Each number is 50 + 15 x the weight over its row's rms, rounded and kept within 0 to 99. Layers, rows and columns count from 0. The size before them is the row's rms in percent of the matrix's.

# layer 9 MLP up, 1024x256, rms 0.11, rows 284-309, columns 128-255
106:43 35 69 43 45 66 54 54 58 68 50 62 70 50 73 22 44 53 62 53 42 33 58 40 48 59 42 66 74 63 44 60 43 07 51 63 42 55 66 61 53 61 54 44 48 25 29 45 45 70 59 32 90 49 69 75 07 59 63 49 42 67 62 75 39 76 49 46 65 46 21 29 33 42 37 73 44 68 66 70 71 71 56 44 50 35 45 62 55 41 57 45 52 58 40 47 29 43 42 55 72 49 52 50 62 32 60 35 52 36 61 62 31 64 50 33 43 43 54 53 58 55 47 63 51 67 58 31
106:56 65 49 65 51 40 59 61 45 81 35 63 45 47 35 49 76 33 55 38 57 49 45 47 44 38 76 63 48 41 55 66 41 64 53 69 65 47 42 45 57 60 51 48 54 29 39 56 65 59 50 62 37 23 53 43 57 47 68 42 28 56 47 50 77 30 33 46 91 44 42 61 67 50 43 34 60 23 42 44 07 43 49 31 52 77 42 69 17 25 40 76 77 46 57 57 24 48 49 16 59 31 52 59 42 58 72 30 52 45 42 41 22 38 97 57 50 49 57 32 52 76 52 37 66 40 22 57
101:60 37 46 54 16 76 42 43 47 45 55 74 52 36 54 44 47 46 34 51 53 46 59 47 48 46 41 53 42 65 49 34 63 56 45 41 33 59 75 29 39 47 45 60 48 43 48 45 53 70 27 44 71 40 44 80 25 31 66 45 12 45 43 54 43 63 54 11 72 52 66 34 37 51 88 21 59 68 60 82 53 26 53 44 23 50 47 59 54 40 40 49 42 30 55 69 61 26 77 77 50 30 46 29 36 51 53 55 49 41 50 66 68 49 40 58 30 55 42 53 60 33 27 53 47 60 58 43
099:19 63 80 60 64 47 43 28 34 64 32 60 44 59 28 49 23 27 48 49 53 15 35 57 65 60 52 39 67 55 34 33 84 60 58 88 31 67 63 24 25 57 66 43 58 23 46 62 25 33 45 44 44 78 43 67 71 78 54 59 31 60 31 38 61 35 24 33 59 68 34 32 25 12 49 43 58 42 63 59 62 76 45 59 62 50 42 37 48 55 36 71 51 53 38 55 58 41 66 28 63 56 79 58 61 42 59 30 58 53 66 59 43 53 73 85 36 48 56 44 60 55 61 64 27 38 46 65
100:48 58 36 56 55 26 93 78 64 39 62 41 52 67 45 39 61 45 59 20 55 47 44 70 65 12 50 53 61 84 17 51 48 52 44 49 63 55 57 64 52 55 65 35 53 58 73 19 43 92 43 56 43 65 36 65 33 46 61 53 44 50 17 68 50 73 40 66 41 42 59 33 45 37 28 56 60 66 48 54 35 51 39 42 71 44 61 73 56 87 35 45 60 56 76 47 54 26 32 33 44 54 43 39 57 53 26 39 47 37 44 44 82 30 45 39 66 65 42 55 46 56 28 48 51 45 36 42
107:34 51 52 50 59 23 55 48 42 50 36 25 40 61 46 64 53 70 61 53 39 63 28 40 57 68 25 71 67 43 43 41 51 48 68 66 52 28 45 54 81 68 20 34 82 62 62 44 32 44 54 42 38 55 30 45 23 37 67 81 44 53 54 39 49 14 73 80 39 70 90 48 58 66 57 42 46 38 65 28 74 20 63 50 46 42 46 28 33 22 47 64 55 53 39 65 37 33 10 56 73 65 09 50 66 64 34 30 46 43 64 13 50 69 31 68 69 44 61 59 28 28 36 37 43 55 49 48
100:79 72 48 55 73 45 40 64 69 60 54 29 69 42 59 38 55 48 25 30 52 51 28 43 42 56 41 15 12 86 33 55 45 56 51 68 47 49 49 26 58 43 35 46 62 72 35 58 65 51 61 60 31 17 28 61 43 25 63 60 61 64 69 22 53 42 40 46 53 57 59 52 71 49 66 63 36 59 40 40 66 56 48 65 50 46 45 59 34 56 43 38 43 35 41 34 52 45 56 44 52 27 36 37 74 45 69 23 76 59 37 68 58 49 41 64 63 61 49 67 39 28 41 65 64 80 36 54
098:55 32 50 33 62 40 41 49 87 56 60 40 45 54 58 58 42 44 26 50 48 16 47 42 62 49 69 50 42 60 48 61 38 22 72 67 59 45 79 43 44 59 52 51 50 58 63 19 61 74 32 40 61 55 57 43 71 61 17 56 23 55 50 62 56 56 49 61 56 59 69 52 49 44 44 68 67 55 52 48 30 35 68 55 12 42 36 78 48 44 72 51 43 56 40 67 63 37 36 80 41 52 39 70 54 39 63 43 40 50 49 92 40 46 64 41 67 64 46 58 37 50 54 53 18 37 58 67
101:41 54 35 29 21 40 71 38 63 63 43 61 57 37 40 51 39 40 76 41 88 26 47 76 46 39 47 44 59 53 39 48 45 32 38 41 37 49 43 58 69 44 15 31 61 46 58 41 47 68 22 47 70 69 29 56 54 49 46 59 35 41 41 19 43 23 46 35 47 47 62 56 48 58 64 44 36 39 67 57 67 53 53 21 56 51 75 55 61 44 58 68 57 77 52 59 54 32 52 40 83 16 60 47 60 68 56 57 49 61 65 38 67 46 52 60 55 61 66 52 55 70 67 49 58 58 58 63
102:66 77 34 40 44 45 78 40 54 49 38 67 62 52 50 23 53 42 51 20 56 48 67 44 48 61 44 37 94 44 47 44 57 44 64 66 35 38 32 28 67 56 48 39 56 72 33 36 44 59 55 45 49 65 65 39 42 38 53 51 81 42 20 73 40 42 38 36 60 80 41 41 67 45 48 60 53 53 48 59 55 57 57 51 52 46 56 51 43 53 33 73 46 32 60 31 61 42 15 43 36 36 37 63 65 64 47 51 57 49 27 81 52 04 43 65 58 35 72 64 46 36 52 77 50 48 62 54
100:42 66 42 40 47 41 46 54 57 31 46 28 48 63 47 74 43 43 58 77 59 50 38 40 37 68 29 75 38 45 54 62 53 49 39 35 19 62 51 48 41 32 59 51 54 54 44 53 40 45 70 25 45 43 59 41 79 75 34 63 44 72 76 43 41 54 29 55 51 20 58 51 70 38 45 62 66 67 52 50 41 55 75 66 61 51 57 75 28 97 64 84 73 69 37 52 14 28 46 66 71 31 54 47 53 23 67 29 57 29 42 59 73 32 56 43 53 54 56 39 76 41 63 58 43 69 25 53
096:04 36 28 37 66 69 13 33 34 71 44 78 54 52 34 44 42 47 33 61 77 27 53 47 33 47 56 31 52 71 41 54 57 66 64 54 52 82 46 64 52 49 62 42 39 66 43 59 75 60 54 51 72 61 40 65 51 54 64 51 71 46 43 58 67 48 60 47 45 60 64 38 42 23 39 34 59 61 60 52 45 58 46 44 64 56 48 30 55 15 84 72 35 26 50 49 67 40 30 58 72 52 45 45 54 49 46 65 39 39 42 38 48 35 56 41 47 52 58 45 61 95 35 53 68 51 68 76
101:15 29 28 51 58 41 48 56 62 47 59 55 18 56 70 58 56 53 36 57 24 45 46 44 53 72 33 60 86 66 85 45 28 56 78 64 35 55 48 44 58 37 69 26 64 90 49 49 54 52 53 39 61 66 61 62 47 34 61 34 56 55 65 27 45 27 49 49 52 22 55 64 68 51 60 53 36 49 70 75 19 58 85 65 63 53 36 30 38 74 71 47 26 50 38 42 61 34 40 66 54 67 53 46 50 23 33 43 73 38 64 52 82 53 72 53 48 45 59 67 55 20 37 47 38 51 22 74
104:55 73 68 55 48 66 46 50 40 55 42 51 44 37 36 35 56 50 54 40 52 52 42 46 42 38 53 62 50 54 27 36 36 44 47 53 41 46 55 52 68 36 34 33 47 55 46 61 68 46 45 64 42 51 65 13 57 50 50 70 72 49 42 66 38 44 41 38 40 47 61 52 46 46 51 50 51 50 52 51 59 78 40 62 31 42 51 50 25 43 53 39 73 46 44 13 81 67 58 44 49 35 49 62 62 37 25 39 35 52 41 49 54 64 00 45 69 70 65 59 26 86 39 51 76 38 37 30
106:70 53 61 40 39 27 49 74 38 49 68 32 79 57 54 54 46 61 55 20 52 34 19 44 67 41 27 43 41 41 46 23 35 40 37 33 53 57 60 36 55 59 50 47 25 61 36 53 41 46 59 70 39 57 66 47 29 74 42 55 73 72 30 66 39 32 45 48 25 65 56 57 51 61 26 31 34 60 42 09 71 52 31 48 63 40 41 35 54 60 49 75 63 35 68 42 46 59 55 80 41 39 34 51 66 44 57 29 52 53 68 43 45 69 52 68 41 46 62 44 51 54 53 36 76 55 42 26
100:51 28 57 43 61 46 66 41 41 85 44 26 33 19 80 82 54 65 45 48 40 65 79 52 42 37 67 47 63 33 59 53 54 33 72 61 37 80 48 58 26 46 64 68 60 39 25 61 35 45 60 33 49 35 47 67 53 52 31 39 79 50 52 72 42 60 63 30 76 48 49 20 18 43 40 36 51 34 62 44 56 38 67 56 36 66 55 73 69 43 29 32 51 73 27 49 53 72 83 50 67 76 71 20 47 13 41 45 59 60 50 44 54 78 57 37 42 54 38 24 50 44 45 49 57 73 52 80
101:78 19 59 57 34 14 47 51 46 44 60 40 25 58 48 63 44 32 47 70 55 32 56 34 58 22 65 46 68 64 65 52 54 80 51 40 33 66 58 45 37 40 05 66 56 77 52 33 31 47 08 21 58 26 66 57 77 59 73 40 61 45 69 58 47 61 25 38 55 57 55 60 62 47 24 08 63 17 61 40 44 35 58 53 51 40 55 24 54 47 90 60 59 51 51 74 56 54 65 48 52 25 55 77 52 52 45 37 43 69 30 24 67 37 44 37 30 52 63 56 45 50 44 21 67 23 76 66
097:38 57 21 47 45 58 58 54 70 34 37 55 61 53 50 40 47 26 42 28 71 69 47 56 52 56 50 65 47 48 49 45 27 26 30 59 49 89 53 67 81 77 48 64 64 46 44 51 48 54 61 81 46 65 21 63 32 35 45 61 58 45 54 61 48 46 40 61 56 45 59 60 38 54 33 28 60 70 83 58 41 51 94 59 35 66 39 68 48 47 56 50 80 40 36 42 22 23 74 47 76 87 64 65 64 44 40 57 30 22 37 36 47 40 36 36 32 49 24 48 48 59 52 55 62 31 59 29
103:35 50 64 67 51 34 28 59 21 49 46 37 33 73 50 53 44 41 68 48 63 36 45 55 87 48 62 60 28 27 54 70 44 52 60 60 45 72 45 35 63 48 77 62 68 58 44 53 51 40 23 22 50 54 31 38 35 57 72 54 43 83 69 46 40 50 56 29 18 44 31 59 35 56 55 36 68 69 59 71 17 47 56 58 40 55 51 32 44 76 67 57 71 42 47 46 41 47 49 53 18 50 45 72 27 53 49 19 22 60 62 47 48 61 38 56 37 40 76 72 68 45 36 51 38 43 34 34
094:47 30 42 97 54 60 30 29 57 50 59 43 48 58 40 52 26 78 50 42 67 36 64 51 70 36 52 40 56 68 67 32 51 37 45 55 59 33 69 34 62 64 62 29 21 26 28 47 38 46 17 30 68 67 60 37 68 47 69 33 57 45 52 58 53 49 54 50 44 39 50 57 52 31 49 34 54 24 49 40 48 44 47 40 46 66 76 49 42 74 54 54 44 40 75 41 41 52 65 70 59 30 30 55 41 55 29 35 70 75 56 73 44 79 35 91 48 75 58 45 40 61 23 62 44 62 39 41
102:71 42 26 45 26 58 71 37 43 43 41 22 72 32 78 55 39 71 61 38 46 41 27 55 38 45 70 51 71 72 47 54 57 43 54 87 66 34 72 66 51 65 84 22 40 47 70 65 61 68 62 58 71 89 61 55 61 58 59 29 48 67 50 58 57 50 53 49 41 56 43 29 69 60 63 39 32 34 52 58 44 83 65 68 29 32 63 41 88 52 53 33 66 41 61 39 77 51 76 40 37 48 47 21 59 38 55 39 65 38 76 45 48 66 60 43 49 38 74 47 30 63 51 38 65 65 42 36
096:58 56 29 55 53 60 70 48 48 49 30 50 30 53 51 48 34 35 37 38 59 25 74 42 48 49 36 54 51 39 70 46 10 35 42 41 48 47 69 78 44 51 44 32 56 62 57 65 53 34 58 42 36 35 50 45 53 52 71 63 60 48 34 49 67 40 64 63 54 68 63 27 53 60 51 22 47 47 48 58 40 39 50 48 73 29 40 66 44 81 25 46 60 46 37 84 25 67 49 81 56 57 61 35 91 56 36 51 72 56 51 57 83 53 54 66 65 61 53 41 42 76 33 77 77 52 58 59
111:40 31 45 57 63 38 46 69 25 45 50 25 60 34 45 43 78 51 43 51 54 37 60 33 57 35 46 51 60 49 46 63 62 72 42 57 71 44 46 32 68 48 64 25 44 56 68 52 28 40 27 42 63 46 57 58 21 36 48 51 61 61 42 63 72 38 31 67 50 72 58 54 50 25 59 39 50 30 52 38 53 47 56 39 39 80 41 33 63 63 33 59 60 40 53 68 76 59 53 78 48 44 69 24 50 76 36 64 41 50 45 34 30 60 57 87 48 36 81 46 77 25 49 70 32 54 64 36
102:70 29 63 62 42 63 56 68 75 23 33 80 70 50 25 57 73 40 57 53 46 60 51 37 37 12 47 44 55 35 37 69 66 13 37 71 58 43 26 38 38 38 25 49 58 31 46 57 51 39 37 47 74 72 54 46 73 62 27 18 64 45 39 45 45 53 41 53 55 48 74 67 79 58 48 42 59 55 63 57 34 34 66 36 25 44 41 54 62 34 33 53 52 46 47 46 50 66 56 50 64 47 29 63 53 55 50 61 61 76 25 52 27 29 45 60 54 75 49 60 48 30 38 27 63 41 39 64
107:70 48 34 27 63 53 53 71 44 30 48 33 64 76 54 47 48 74 00 20 67 40 49 44 50 34 47 61 51 50 64 61 24 48 67 61 41 61 37 51 32 47 51 59 30 55 42 39 33 18 54 28 51 61 56 51 81 69 46 60 56 55 54 68 64 24 41 76 75 38 58 31 34 55 21 59 68 07 35 65 54 38 64 37 54 19 42 64 44 69 57 37 47 59 78 46 24 57 55 75 43 56 56 65 66 48 44 87 50 50 37 65 38 52 46 82 40 75 70 60 10 40 45 30 46 53 53 57
098:18 32 76 36 23 65 43 44 59 64 58 34 20 49 78 52 41 40 31 65 38 58 61 46 31 43 75 58 66 46 49 44 35 57 54 14 52 62 49 51 68 56 42 53 48 64 45 38 71 26 35 70 61 26 39 51 40 74 48 64 50 62 32 49 36 46 57 42 26 42 41 49 76 25 58 61 39 43 52 57 41 47 75 60 44 51 74 68 29 84 35 55 43 30 64 33 69 57 40 48 59 30 79 47 60 50 74 50 55 53 32 56 54 82 52 34 34 73 57 46 42 66 44 31 22 46 43 76